Weights of a small GPT-style language model, trained from scratch on English Wikipedia: 9 layers, no position embeddings.
Each number is 500 + 25 x the weight over its row's rms, rounded and kept within 0 to 999. Layers, rows and columns count from 0. Numbers have three digits each. The size before them is the row's rms in percent of the matrix's.

# down: layer 2 MLP down (transposed), 1792x448, rms 0.041, rows 73-172, columns 64-127
# up: layer 2 MLP up, 1792x448, rms 0.0456, rows 74-173, columns 64-127
down73 101:448495468496515547516529505498545503494435498484491515489473522512510536488479524480534480541503486516472468509484497503484506491546483523530532478499516497505529450517523474519500486513555475
up74 097:490491493524518461529493480504519510474509496487487476526485460501499498510520459513498517494512515491540546496560468466486507499499514478481490456515516514420490522505513500512502485497495499
down74 100:459512517516510514508510468484472482463566511499523512526511485513459485480488560502509545485510516466492501544489518504501462479488471535492504483518474509555471514505488465548479532468489521
up75 095:551485494522500475499441514480457492480480517513501486528475521448515490498557543521521487437445505503556508492503530455487482477501522482535481526510489528527465509504490478535519486514495481
down75 092:468552489481524531472436490498494458502511539499533519522504475466471490458515523537495489503484546485479490497485501464507492467488506474528499465508494492499507515489467512484537500491481498
up76 100:532513507505532497506445519499467478450489461504500467521456493492515527500555508528527466484503576504538495457560478522481481502508534484476510480495528475478453539485511521524515514445515527
down76 086:493491520475516520488469496528509473466488513515538499471478516511537498489494500524476468498469504498489474537503480495528479501533506494508556517464508506506515482512502542510547517475447532
up77 090:541487473509514538476508521472442462498497514550479512482514543537534510472500535509495505504505529513531493528480477507487531509533469505519473486482498519549472511471542492503583486426510503
down77 086:489476508493515514530479508514476506491489538517474514440507497510536528484503521515498450493461538467468479459480525512521523452497488518556499490460509466482502504493508491536489428508513502
up78 099:496488522498501510490505491480472503513484517488498479483503499473516503484510468499517541493504489546528466479512507534448481546509521483542542502488484534494502485494483493519503521482523469
down78 092:469517545515480517497493493481528522536503502474526457495531510450500468486485497488459511533463507524489513497538467495513456447469497478499466521482497510490472497452487518497493475509477507
up79 097:494494492530512489514485500485420496479475479536478466516475501476547482464502465447503508497520543505517494525493500459478537502487518448492529456473499488523463537486493559501466509453528499
down79 095:492485500523468511492537489533450500495498494510512514477503463447429507476524496479478550524514496491497488517516486467509514495517521471476484481524439469543453532476492519503496499489522513
up80 097:549498494495471486498491573468479493497492503495463513506519448531476458495487496509511515525540480539504489513517503491456478491490496489501504523512485499531504502522459504520545509477485521
down80 092:520482488438503511534494493469531464510486520501550493509511508486484529480469539532520548512519536481482515481476520492495469497523437459500494485534512523518518528501535481490470489501506521
up81 105:553485504529493485534520518512503500492442468485482533533519479517520481482518502527491521504515508507489505479524424504472502512480550494435478523504471496515460479533522487537511551470507541
down81 105:496485540506470510530513511535542464502496477484516505468514464420512473507507483444494496540489510524481486508515508486522521470487496492485511506495505469507514492501494552538446477524507507
up82 106:504489451490494499463487481434486498519529507498493552511501548522525490497489458500487515497548515488515548486487525454531492513531502511490513469506537494483506507491505509502511509425520540
down82 114:485544523441531536493522464516517537522509485463504504506506480524495495452492489488524464529523516482466479513491493532465523519514529563500452523502489534513487478498533474533492507474524496
up83 094:500500505522495536500526504503517483482531527533493476541500536553506469480508530480525546521504481521490510503519539497491529487524492496472531468507514465488557523540529510502495498463578498
down83 089:509491491477457495527471457493533505500550456501516519485508489499537510493488508501517474495534493492460510480488514473481512518452521528480489468523456482496554446544541505486490473525483433
up84 105:527535477495547470526443500514456514527498508518460497485475497466501516531467507506479515490493507510522497519525511465500531522535514491487518476519496517490522495511470530506506486525536560
down84 103:471492500519486479496518481510506463499525591531490534519507499500547512502461475505516522499470493541536496518521524508509521516511509503516488456444526508532496482481468524468484515499503509
up85 095:509494504484496480509477509517427506480462516561461545507548488500491539506515499502481561503510479499507471524513517440502533492522487491458480503477507506495500559501570476546486498483511486
down85 086:489517506491482479486478517501527485497531531484511480447494496497508498489487495428494472505489507475538514514519511539552507468519502500506530490487483511505491532516455560510450520495448510
up86 087:531459505495453489467490490493483463508475468486516480501489475487523470501503511519484500443514550532514525517477494503534521476511527476495524516496491519509490476525499524496514548454517483
down86 082:507475505504540486480487499487494507520501509460556442559461456504485442513479490531518461518521537485509535495496509527520507498496502532489451550497528480479559476579499507510505546523446511
up87 113:468495486506470508489516506498491500459484502479502495480530445476541529528575512497493537479508503501519517455522449522538535518518495482446523508529484512464533539496527464529506506506505490
down87 113:472511507487487511445499520455508536515505481497535480514516487510495482515489514548492503511525443482501525458492464473478518480513493522513489522519495494510518505496526470483523464508459478
up88 091:515517529517495516531481499518456470502488420521523462526526470485536492473479490492531505510494511518472449502490494466497461502466509490434526487474502462504503529490506517536517529468507498
down88 093:499539503502537495501555489514502487487502522507449502513507562492433516503543518514466520459548532477539510541504495485536493490553460464563497472539467517466489516463485484472511445475517540
up89 084:534487479511473515459521529502462490479460541515466558466506503548522504461509472467515526461511523514504514500494481481524545520478519466499474514489503484455494548503508501479506486451520532
down89 088:452497495502510508550505518492509479521520495508513485510488494501449478487540522481496500497502541505479457498512517497481501477487473487503466478521496510493552513514488457518509536504461499
up90 096:478474499482521518529518462497536515555499514518509522473488477511508509503501504516495490500475490505519507484542521512485496526515511493509486508487485511545496489499525503498510529529523528
down90 098:508485475502471495512539496516546501488518550484478520512447495482484510523523502486545498526470494499501511473566470498501524481424479478535511467511477529468524474485532484506521433503534494
up91 101:497573516491547513474490489493518507496503504541520477503502466488509470480481483553505481520493476519486450501539497516520450539485531521498475493497495504489489485516496463574510518482501535
down91 104:500465507462504513480514472482525551518540486515534505488480507493422503556498488506463501517568492519480495477473503491494510493536491483525506541531518479494498481515490481503479539519486512
up92 103:503488507494478484516489468468524514526512480507517511521494468582506474461507492494507501488512486510526518514484493476513446494508494547512486524475489461470520504491515492501482505431509513
down92 109:451492510507529498488500525507469439493493499530474515490516538492515498524487480534526505467536513482540505471531489470500533513494501458511505466516505505466496495489499447514491504503476511
up93 087:511513503517495506508514471493437512524503449555480522536498447475511494514513517460472517522515508492518473486475512460483514483484456457481530480488494488505492513475509536512490515499512508
down93 086:481510465506476523469539502513523473467496495454513497459482486462436488489469507490504512509509489495495493531545492482535500493495511505455525491509476513477435451508481507494516542475513510
up94 087:533522477509477517495461565496498470475500523505491541472498515532494484533505471493469499486520452516543497519506506483485531477552458517493524504521497527521511492526473493512509485503478497
down94 090:504468492482479475488484512486503562506491501469523494496469484521474532489455486445505499503481498544500500499484473530527478525471495488536510491525460474479441524455476527500500428505535506
up95 099:576520459488514429501436517498521490442493486476497492537535516494469468517503518528523494492468568498503470465500500515511502466508497526482473480507542478513531492540500486499524517492537503
down95 100:468552550525496504492520490510474552521550490496531495497502475500516529504474495517487475470525518474490466511476492463522480505485489473486468511513527465497494518492500541503517453528532513
up96 098:479510498505512503480517520451478478524498485507472463533529504512498513516514466527486509488513492503507544529458525515485503486521466502483491482531508550472533471509512520504453485495490542
down96 093:477501507446502519495522460496494464509513543473545505502527466495438475465494493509493465500468552448446493469481498478496488481454560467488542497492463444470515531473531519491526508495507536
up97 111:485524488503526471542507498523483508515522456479506520523507447509487492493472463444466526496537475498531481505479508501479462514494498484471576505504510459521539523553489523473492528473501547
down97 109:540530489511472528490524489530495502536525508482493496476494462481519507468466512489481499502494474504551455531514517501503534463497520552516525476497512503506507529472520472540504544455535477
up98 101:500494477488518513481502552516493521466492472515458500500496464538536460481518483481528524487522464533525529536524502539510519521501492508519507521471517482473526518528494491478494524488512555
down98 101:474467529530515555502536482517477499497515540494487461468498517540521532511502509526518495482500484533523529443496512537513519517452507507530523509508464490492484501506480498459511522488459489
up99 097:491528526495485481480454492497510518472472491459480488491494468508502473471510519487529515504497548513535476458536493530481478512465535543515509511527521495471504466516473491511507523472483507
down99 097:473537530524462499519522471501488546500508515478514510514536536475527514498498463517555489534461541481416552519509531486514541495429531500491487512472525531490492440497510444462526497507496504
up100 099:517470510483512532483455519481444552522482489555513458505493475480520500521495520476495493497490535546580517523488498504496543537491488459511533470490495487474490504495492499494494507524476459
down100 102:553525521482504507547490496524553477483502523524468528522483497505504481556498476527473497492493516493488491516530497471518518482475496531520478477501487494483507472502505528489484548506542546
up101 103:500526482510458468512513468472502515493495426504493517498555444482544485483490517497495516516473484502488485500506453508465463458520487528489487493536497522472500500501534527542478512518496512
down101 105:531504505499508499458523512493494481473521532486506492474541544503467505527490476519523490492504514542523518513486529477519523446458472481527502510516472493445475513479487484524550530499464523
up102 104:526515522500536504501493492506475483477507493521468495450515509470515528530516494509532546457509493503496463492513512490471511482528461487470522503477511545531505511511483513466518504461487511
down102 106:526528496562501511504507508497526507495517497494514491553504467484499504469517555481454457524499465519485472507530479509522504503519530490518461499505499464513467484512512508538486520489529512
up103 101:546550494502546483473502462496488499457495517509498510476528466494513551518496452515499542487529518491502503457502511491532551534494518512441489517502557487508499518538466530472529498522483526
down103 100:493480532464497514533507497507528489539520502488534507497491462556495512517518502476480509507441506482514526492507548501516479502522506492493511502476522496485481463518477500504455487485513490
up104 103:545502514506516473520473508501532506447486521543483467529507494497489502490514538485528502519475561512540507524490556449491481493509478520487537493540505476459507507523502525503540499474530504
down104 094:463495487528477508482506509542468511504488520473474475534525441482480509478491473521509522518493507493517493487518526489527491486491484517467539519464465477496525526496508510505533510535542537
up105 106:549530516500500502501502490537521507439498510544475498508471512501494509540525455484536533506496511492508488477509445461492488505497447506530476502467518528478498529557473519516528515516503515
down105 104:449477519498526482530524500524525510491547523538558507517510541518484492452466490480520489528490524467473488430474461512500496505508473518508479492492449523496512539519481525522484493504507499
up106 106:529492489512523532508474490490522480432536511498483458471495535527524493522525520510529489488514511494529538529529502557493546477533470547537482493489508531455494494494536458516522505496472482
down106 112:530518482471478542490467506475473488486497457485490499441517532511476480489505497511524492535541473528484519541456542501476530426466505486480486484494504462455530477489480498498517516503525491
up107 092:507552496514472505528462548519462507486440485515469548483509506519510497530492488489484500510545518507500534489538499469500501481501449506465495554466518519483474509473519515474513510468491508
down107 095:490515469455469472529484481491538531470539467489464482521524463546515505514476489496524490528495504498522492498462501484509553508494500487500538476524494515482493505434488478465488504501563466
up108 097:478542487471494425504478483487496510507514475554519488531528505486523511477523491529485510504491528498499465471520458485550449508492518479452510430472529501485504520484513543533501502495546506
down108 099:488495510484514506530518521483559494507488500485498498510496505446472505492482481483493483472525513502499475512496544481466489474516492487519487534511509508514512451522463488465506489489514499
up109 096:536486505539512492499501488455539523497483513479524495500494511516500494565544500499507488480484517524496518467503501502520505518484479526491492481477502490500487513481495487468562493508551479
down109 092:459550474455551525519496476483512486524476501485511507525498485539473495467472522503544507490545493481465476488497491491502493449484486539462462493502549476523495501512481492515513477497438504
up110 101:492546469506524555541496506463521486474503521502498489474467514505516514494497438542469479456484489504500484476500476506485483513485503547566503510501503497488534490513535478535517505508464500
down110 102:504519492515490550442489498486514487518491484458517549490506513506483502504519511467530516480490481476491508480498511500482471534526493512503519513513493491567465522482474522488460528505538466
up111 096:471510485507436529536488517457538517474509483499494520448501504496471485550549478466536494540492479505503484507549502499495501491488498532529515523478509513464537513520481477520543499515482514
down111 097:439504501489499467520505500504499483540505492486503481532518512456522521527497496536482489480500511484483555515554508483511504507461499458492502490480455485538515471516504540502489488546468494
up112 110:489510473513507460477504497499525489469489508477475518500515450516531523461504477533509500504480524504506507502572508500513510507493528513488507532515511516500470485473516500471521513454513478
down112 109:486466473521453525471513455528497541518495496497546527489534458550488497505489517520533507489477478472463536497473511503509496511465496523515465511506470523487498503535455510482495512509487512
up113 096:510525511467458539457486509528500476466419494494518530535488505494505461514513519503535507493522504534497484508517531506515498532495477527489511492521484479493494487497481507525514533526498477
down113 087:464496479520465520509510532480480507518508517465519482545494475522490491506550478522465521538492488444504508533430474486512498526499501535479523507525489469475494498518503482494467517505486503
up114 103:478476456509559454494507529523477514495470475498527529530508495529490512508537484507463507504522543509521488485499511479532452522510481465465512507506500515464488498492483537490476517454488454
down114 106:510486476486496469503504515526518457534504466482503482496490538469510479550465471505500489489516516503498501509448488511489493518496491499522505492492498521511537500527507520505466477494508528
up115 104:555484485508507538487547495510517500509454516488488492521478525485526489512505478533519529491512505498489496493500487508489438517479556520538520511461500526480500513495486534509478517463485516
down115 100:482481531491481466510438498474531522490492489483512511486550476474470491480498491507476523526525551460488516513525513480497473461494450503463485505478535494491501482469489506521467512509539516
up116 099:519538483509509482509472537484482504485498535458508505507508563523546490499507503507489492475544509511522498524496523442537496467524505503497509543506511472502489484541484509449523514494501510
down116 102:445491512508533501499482517488532502525520545474460510503501499514462474500480527509497495510488513560541460485478503430525465502487445485503457472527495522513496495480469519472483521510542476
up117 102:483530483493505460470501461509460509511483499475445524481497487494507526512514503472480528506490502472536517496485475509490471524482526479441505482510500500482476519485484508480494510478542493
down117 101:508483505496438526503514532523503486478504507487481533517507466457481486516461511501561507545516521448539489482510481499468481478495519514534478507462518530528544500500505452479543512442459499
up118 097:469537455508479499472529494499443535486499517469482543484516536531509534452508506507510493488526469532543529456517535481497505521528514515463524548532464501501521519559532523466508497504516469
down118 086:533541472501495503458505498509494519514509512484516492486474524481499506538472498490524535466466495486561487510485513518516488506539487507494471482499444507479497510485473486484490443469511496
up119 107:536511477515498501503520491520549510464493480498552476541495486530513498486505521474514499514525504515516496508510521499481493490491506503481512492474512450514511493501519447512495528486512478
down119 104:509509511517559462466533483521536568501521521534517512468484467532477513522455482484514482483508478476497498538457495512497527496565481490475473474488524499527501510516475487558514501575459517
up120 103:518507519523498489513446516481490492470500481528485482508469513491510481526530494512518507490515505494526522503488511475511500451500467478512497482493522453488506464530525488529512502505491513
down120 090:485514507460516532524538469513507474536509496467526519495488522543488550501450502498495475496474497518503509532505525489489509519418481486538527494466483500537501515478491508514520498532520513
up121 093:521521531523471466505503491523481490477515504541492501504550513498524455497492503509502479522506511529516519494491519529523513474491524528513509528499477510524508514508487508560458521504467479
down121 086:485522535527492480529502509496536493512518525458524492499506453505498515489482486510485464527491540437504510498528504510503493520522480495485480498520494507500522546530486516506474482496522472
up122 101:502521501496454484494488513497479513490508473503499493495517476501511472490495511481538507510479512527543458504537522521553492487458498526495545495510517488474489540462507493536490496511523504
down122 101:457470465452486518475506466479500524480513488489510492524476490460521511514519499484471543546497480484519516514526484471531469515516539499471507511509457511568528470502476528521510523511519510
up123 096:469477483531484533523517510529456510497465497482479522500506489488516537464469472490502496489492476532489509493494488496515474469491509512527522499477489489475533501501557494473523512495539519
down123 090:527461486466484549486545509488503493516458501464522510507500521507486494508491495504473488459468490491484488525483467481498452453485438511503508479471501501498492530496516493495511518486515492
up124 107:525503518506487504525525488510482498511483493513502494510494497508494534534494509529533510416515497498499504444472486462493501519509518493473516510534492505469505492571563537516473522494516487
down124 108:507479459485483421474495474486487477496473522534503465518481532491475509537506536518527472496497513492545519525526495467514526488487482541512477463526448508530533496477522503528507475498534485
up125 095:533499483503502480513472541486492468507518482451479480533511501463515503529456496503484507501524529493500491496467488492507475449490484538475524504514513503515509506515460519508499488505490557
down125 098:487486481448509474526530440493528538468526499529504472537493506490474452509469515498520494499476515489505513505510507496541481529463490471500462471507456484457511495462494517555476448512569508
up126 100:526484509546502473480523481521454506495472505509493527494560463479529483469494543518514521470476503518493517507504495501538469495495525506496498480474508475540478550510488495536520500444480486
down126 091:519495521495482462530494530480500503471472506504454506504507465507513533516548469516525478492523519511485463472524485540545512494472485514456557491520511498495497495480475465512489550516502490
up127 101:479502545475499445515474466499491510474502429477509506501503451478513497523521498463488505458492503496541496529550480528519509526547479491476502506501493478490505499539503520534495550516477520
down127 093:542492495497474514536579480506504485525507512503452550495484527509479538497504522497516522472516483493487465486498515575487503496526483450483514485491474512494533496496513470504522512459483498
up128 103:481497516521550492524520540492527500507520493464496469546506454518475509543484501482486473483478492526530494518481512443538463475497513514512476482490505456511492481476548486477553517492513492
down128 109:525478466529484525475481520537498455527489552540457526496508503489500493497454497482543522485495474502509517485502445512550452490497460474484492507475481536498480482551498485535503539506558511
up129 097:516502415547501480470466494489486500488511504517502513538493449526500421482517482455485520523531504507490514491496493508497512490499524506530509531483488512524466523534498507507478507461496499
down129 101:491484495513475489480552481489482511495482501480500502467534499506538492482485500500495533486499482500433520493508507521489492463492493518477489472476562530495511515457518537532542508533472477
up130 099:507468519557493528487521503515460490522462533540523486507504492524488475462522463517510481480469501567478499527555509489530460471526530510522480501512495492473450515499544520514557494453515501
down130 096:492527509460458464515479523507460467472492510512461545525532489483495515515443559508556526527514533445521510507516498509510518507476518488503502472514514511481489480537441524502473466517530438
up131 115:487487500491512462490496549491497460472505485530478510532535476522518469466480481434510537515509500529486465548513503519497489496527538478502495508456508488491463495476517492476526503456515521
down131 107:537466517469453518506519466476496502549515495525547486506520484492485538546503538528513519502499525468480521467528536497498490511460515487465523508530500490461496503529480498511526432544492493
up132 097:557499471491499497514502520539514463481521464496507537498505489507533503468474454491510503484515471518475498473506483481520500499486519445484477509475529522511508519490493518477524507464493452
down132 092:501482556543479504507461527514509485449485448527496495476483477471479461528446493474513453469525487533490491516516525508506488509477500470498465532513535495530519435526509518481499476539506506
up133 103:497513489470481510481464501527518500469496475503460502465522490526512498511512494515472492505475476486526493473523436480453500536509482510502514519555470486444483519517516523476489520520489501
down133 102:484471539529494526476508512517489522553473548516473505480498486522500486486501522520521471518510529490520518486474499486500487506517481493518475497481445498470471520465476538505500471494525491
up134 096:509482480497517485480496483485505538486517490489442511560507496496474476450517490495485484485522467498528537491506481465534503500514519514492478480480485474548489489510451518526479505491474517
down134 096:489490503481493505454462491480487524492460485516462516504457520489467479469511463506535511530483468516551458539492495471459558507488537508494543503511454498519489509492523480485460529499512526
up135 106:518526465502516514517488497486473522545517496503453495493518515516492479475496456462496497516507501529492500498490533539485468474532530491530501488495490506455474470495527504495505508471484578
down135 105:479490455552514499447486465458503481499516495507455510460523457460509490532477467502458495530454450528515495471500512490466507483531497496516517523454489503508494503476482492490528502494460506
up136 100:497501502484512489514507551496484519475495476496526500515501500509527478538478507469488483434514474517501520554500501489551490497485509507523532545485517478520468507481493511486508495510471494
down136 108:478488546549489480463481457529440479517516503524539540523544511417525502524546499492525492510497510484480455492490485479503467481497482474467502463500488475516462482502540522492542478496508537
up137 097:522495475547502525462497504498529458504477472520497451519490456516519508485545469524504517520520557509518505511520522486530479499496562532539498471526519502515455508468495500501494498480536515
down137 098:491518487528499536494512559500473507522539468516494542482546505528506498476459506479499449483485510490493503486477513527512490496481491512474506514514496515549509483527494534462507532564527485
up138 109:497502509485550475573517496528534497462502496455495494530514523496505518500477554496486545464525504493485476505484500524489463484488478437489506491544507506459481479545500486475528519506511535
down138 110:530505531491477484525490498551453487488470463481507464507480479505522528487496500492496484522517527437482480490555479493492528516471538487492460542486510508537494515491496503494483498486493537
up139 098:490473504487494506541492482479493519489513477532479575469510507548552487492508488486507519517507470497529532499550536526490539548498509475461492520468529501483498535467536478487525494484519502
down139 100:455490508518481536460526488521462479538551510481500512493485466503504511494522488523521461482516470534490527529491515481506517540468487510510524525484505550506520515467478521434468490476450505
up140 100:459493508505470528474495512489452493512490501547501561522502518508538479511547532494507519502544551547492547518521473515482478495504475501481459499546496501482492499498543515540515529495512480
down140 103:511469482480534497536516452532530501501518536502518486491481520494527475522524552523486525461519467507513481487499526499465541481529507497506564469493497458491503489506491510501509496535530470
up141 098:563487511498496476474489509532470497481498508489451502510500507458519484515486481550515532448507474521528554479488519496491516490511481459477506567485525471507497508564506529462497490499501531
down141 092:526501507461530486506508439509473498485552522532542515495523455484486519528510506515461515482470499501523481492481535501521498518504501523463517471513472457499518499501489479481513430531512486
up142 095:518548466504509470507533494506478516467477531528485524539474479523506518474488467487464522503552452504483497540495492540520495498494517489451508505458505472531465521483483509511495510481461512
down142 094:519519514525500491512448501511514552533481534479493500509523466465476496532440505518483484495497516474496526490463506525460485500502524502510489474459485508482540484506479526500485510530479513
up143 092:521505417516479494470489506495471451510465522507506483506490482484486510531495527508471488480520562502532515470531442457478476468508486533504490494498503534480498515503517542534498500517506505
down143 092:509531500478532497506528468517541479501504495502515497505501476502471483527489478515531475516488485524478499576536496474492492475482464523536442515485508493497505437500516464539492506483500503
up144 104:531532493501477469483527487511534494515497423498475484506504456477533462484490517461520509500465484492494496517504532498498502495524526514523485462503503445496513514488490543491488507524531470
down144 102:533489510503511484511513483508509506500520501503507512483468508453480508566519527506521501530494524496479495521488497457514493481453523512509488434521431483481486487473471491513540469508494504
up145 093:541456489526467482512505530461526499504506513505494488551499521491511489463505470543506499453510510528489564485531506443515486478506521534455541510498517507537505461538499507503477479498488461
down145 094:499498471472535478511501482528487495510499536491487482480527548458452510503517506521425496482483526474522480525479488490503509464458463481516526453523483510521509518469482506470521503461466469
up146 095:528512510525535543498501539494465481477464517530497489500507509511545484532459452474474499467507543517502519503508486473491472492532500508517531499501505537470510528506493533506480491476473519
down146 093:493498449509498498481481498499522515468481504499520517480488479533472506446499462485493501513523532492524513523524526516538470459504500533490501498526493489474488516505519452533490491487531536
up147 096:465489508454511460526501553513507513460517476487443501494516519490495467486539505522468519535475517516516424514478441547503503544476457508507460493489505499494484498504501501536512548537506486
down147 103:468471472475538502511525550492497515495505481489508527473492530527484483509517490518534521458504486511485481480476492447514482528502503514541477529551497494532523467485459522448486494474494497
up148 094:507502539481503465505462507481531506499482498546501495532513498534480486506462476497481504535534501497480514450495492464524529535523509484498449518536476514498512451524492524456526522517483505
down148 088:498496510520513491506480519497518490502492442537492538494496473504498471444511517517521515506518519487477450476532492487513494495499459479481509513499491515491520475493473516482423557501503539
up149 088:503449487482489520458520450524492520513506461488496524518516501482516443496480507536522517502461532562468506518544498451538503511498528553533478492491497498485513470478535529510505506475502475
down149 082:489513517530464484523533496530538499508497513505522511485547448500491525502469506510507543477535470490466469495508520532514464508485510517485510491522542462505525518495444452504500490487516555
up150 094:500571518492524532518537490491531492492462516499494484472441542540514510504484489484513490463500499522515446544505525524559474506494504499541503465443520478499502492511473460508521516487508513
down150 086:481539463457493538486503487517527500520552516482498511482499474548456499495483557550519493488495482503513503519455520484533525467519549519495486513534498518507507474508513467502501502498454494
up151 089:495515512506484491523449564520509498477430488464523515487556489477515497477476488496494496502499487520474466486489537475514468504489502517511498500523544526510463513493474523472508522516497514
down151 087:460496489475499498498496493474484517470507492484490491533502471459489477517471502446520525488487513515479540551520488547515490537467509433490458497546450480489481471438500514516528482483540477
up152 105:494486483517510473497507513506493504500503513539477531501504495498476503475544509498448545495508520523518477519495487469506469504502488473433485511456517478451486516529527481527483522465487534
down152 106:481482487523468535522487529470481514502472520503522464447524497501523503477483477487476468546483518438497495506486506503520497497496536508466531490518457520508492500504505446491504484533525494
up153 096:487490479534483506494506535528492433480473521495511512543485507530530432509510462520491483484492500506490497452563537519520489455546529501526525556525496475489523484490561481508484509503491505
down153 095:495499529533483505450488499450483482527475488509517500440527466522499521502467465523508485484436497523533502535479483514490498496528460513504496511528468481496467485458491552501504488467499511
up154 097:544477485551518527533539467507527456454509492515444474506483523471562514468505470529518515456484487487514478513519511437477542485497488470527551467494505491530531509506488483480502515515488498
down154 092:484460502518491467467518462516565517496506493518519507505487498472502500467541474475527492497515471519499460524510469545483516501459501471498519486530482468486554503463479511513503474516516505
up155 099:537509486503491487500471491492492451518490492546513480504486518476511501521517494457463485519501522504500505490522505496455510491548488510508540469536534489491536479500517489479486492520523523
down155 104:530476484515531476506527498540498490518486508509484555474507475484517545534510528507466530533494470494483487481527504457491460531451509499528513539483480502478455502483488481509509502535476498
up156 094:546460493533452533488531477534527481503461519513501517502508516503517500510486473551494513459491480493509525485500483500502493497507508514485492549468484492524464528517495513480556504504506523
down156 081:463515495450522500509510490514501497476521513503470507496502471523486506484490499481500477530527524482490550503506501523522518527487536506482522522499469507491507470531445501476491509521460503
up157 099:511539478535450525504470489489530490521472501470494497506531456522507496519540492517480475526528472520475503502533505500483510494500531520475451499469493544504479481519479469521548508518506504
down157 101:453514502490549471457527474493475468501535518514555520496502481456534535523516503512509497496508497491496511472495500535477470494514466501461529506500463498501495513494545520540496513481495488
up158 107:526500512540465540488523531498484460475461510521462464486517509501543546462521500525503514451537485508506459472493517509489508483483515471502513525429498501496504555513507513479543476503511491
down158 103:494522478475519470461512516474529471498521507502519501533552519481512477503483445538504512539481523513514487498480493494540486466492513501513487471545489532517516461516491484512493410504517483
up159 093:494498497508497476451499474507517505492502491483491491511525499484458522476506497540480537519542529494500542473505480485543506504499527474465523508497510517518499519480461512526490551478492500
down159 102:490487498523500515535449514502499504509498518488475522516511504477549496464455512469535482489487491491464518476496519526458507496477492532471519472470509513533507475483501491509488496554515483
up160 092:494460515507515541468508543480534449465501513541487487586484527574531492502485482484485515487492494498479541513542531493468481478478514519492476507484478476533523523491528466524454482504508486
down160 089:481554524481493549499533541521514484535492495507509497470498518546503519474571478487493498551473459500456476462529536488510522501494472513541511484470485481516502476508487457487495491480480546
up161 100:537514458519498509546494524497454493475491514507493513489508525490520498508535448495502488466497505500496504525535547485484489544549489479457493510521489534465485503476500490499533492513458564
down161 096:481506490528462545532482499505509504528489548517504477467487512442497493465444489490535545531501512487497467504473572515518480518536530486514478477469445511511505539492480520482522455506527476
up162 091:491532531491537512535513546509476506521493469531497576505500510504509506461535503476505502478529483486527528497530493463452491509527483485482528498480552438500520503501526516515502539493500520
down162 087:463501537493511536462489482501510512535493488465520494505464497501508486523501497524474478499483501509513504492497461465484468513519522498445520556504449480467444502521506538523538504470464503
up163 098:492480479523505513532494506504547488528485489500468523541521501505556475506486504497504484473494484466500491514495457500437473493543470487542508507493526478499500476495524457474512497514500504
down163 100:503474453555492535479491479513469495522495544504521516513500519469537540492528533534511512503485472517530480534498528486519480484478500500430477475528523524516527509516520549495526501525508486
up164 107:515531476531522488509488573521534480460484505547485461498505463493489511541539470536482501534506494539463446519512494511525488503510479487474493539514518504508465498474476514525499494477501503
down164 106:486504495467504498495531487505501541483539529514503476499522549469520479512500495483522512526469545537512484512479449504508508482490470512498482470487474509531518468537522473508489547501513469
up165 096:495481479488478481510535476504535501514504520546488521510490466513496469481507501521461499518471486545522505461539525489548524521527492482479504534494477476504533520476527513505516542487499478
down165 100:504491491523480518515519582509473480504515538472506455511482527492458498490485514479518501498454486476464507510476536491473488476512471492510497465503479484510521435454563460498489476526489503
up166 119:490512492490491535544540455499494487459527474552446487536549473523508507479484504435510498522518501498512512487528508541505494512508450488492484469494499499462514521531528474574494522480485526
down166 132:532511527510531465548504501472533497501535488519475465546462543474513550582494540519478531498481464490513521513490504534515485498497490509515482475511469477524488502519496504518534493538498484
up167 091:515500488501477506466522523503444471477482473555518506527470490495520454476538532461489529508551510505532492499489521507500529495500440464522556478535502499502528520516525537510506558503521474
down167 081:471530476489516524484490522506519498480505488466521489496491495482452494496438498505493517464485495467473492482527514487462552513477514515521504529480481478543498490492527525505478536543520512
up168 101:484498518453544518518500529518485476504488466518512493503505532494516495456512477505505528490504500503516486511461481483495528493465470517524555457501538549513499478519506505521499490485504500
down168 102:479522491498546514496523542520510482524518491502530515525489437508496517465481491449465493496510475467525447479498487523449503517545510485481497567479493477457496473525510452530513567489506485
up169 103:531503437486510501478446529502548468477467483481499485563481530552510492508482497499483461521471548500528526491478537466499479503531500548551536529463481542477503473510510565467471506459474496
down169 106:515499510482508528482504517526540502488491473455508510539511486531497497461460512501539514523495496503487493506501477463521526535492492502475526473503484513499516514508466487489454477506553516
up170 079:536532541501546431513488500547513453476472477500477527488502491496529512508505511489508537481493545506505491505516509498508491560494499499546517490444538487522522506535498508500521529481507562
down170 107:469550519545503471509504473515506467503503490525487523503497506530491478519547512494484538508507519512522507521548485492498468507488500530508528466509565527457515515506517536519512591479526527
up171 106:512547464510517484511452528487497482520499516519497511485538525484536498462497538512486504463500486516509540465485540458475484506536472463472495518502511478519480462508490479467492484527498493
down171 101:472524461506458500563513530493531519520519555519502510519512514445514485484478540465478513517476447489502503500487498469479470488501451504464485446445488539485524493509471505487487472522534508
up172 096:496529544494468511526507530522422498511488474541486533462499498457508524484506473491478549473506482503534462520517463469462555469496479503497523460519509520507497544506541531483473500483518497
down172 089:445516478508490488529506468505519472484486554508528518485499511438496518462495495479503527501496480481462474518492525537493505532515459483502524510480505476486505446495491465487523433533489517
up173 096:552496496484501505502459531518490483496444498489456501465481511507536524485507499462518459449482532501514496495521461498461515511502533479513498462488482518481527552495542537509537489509480503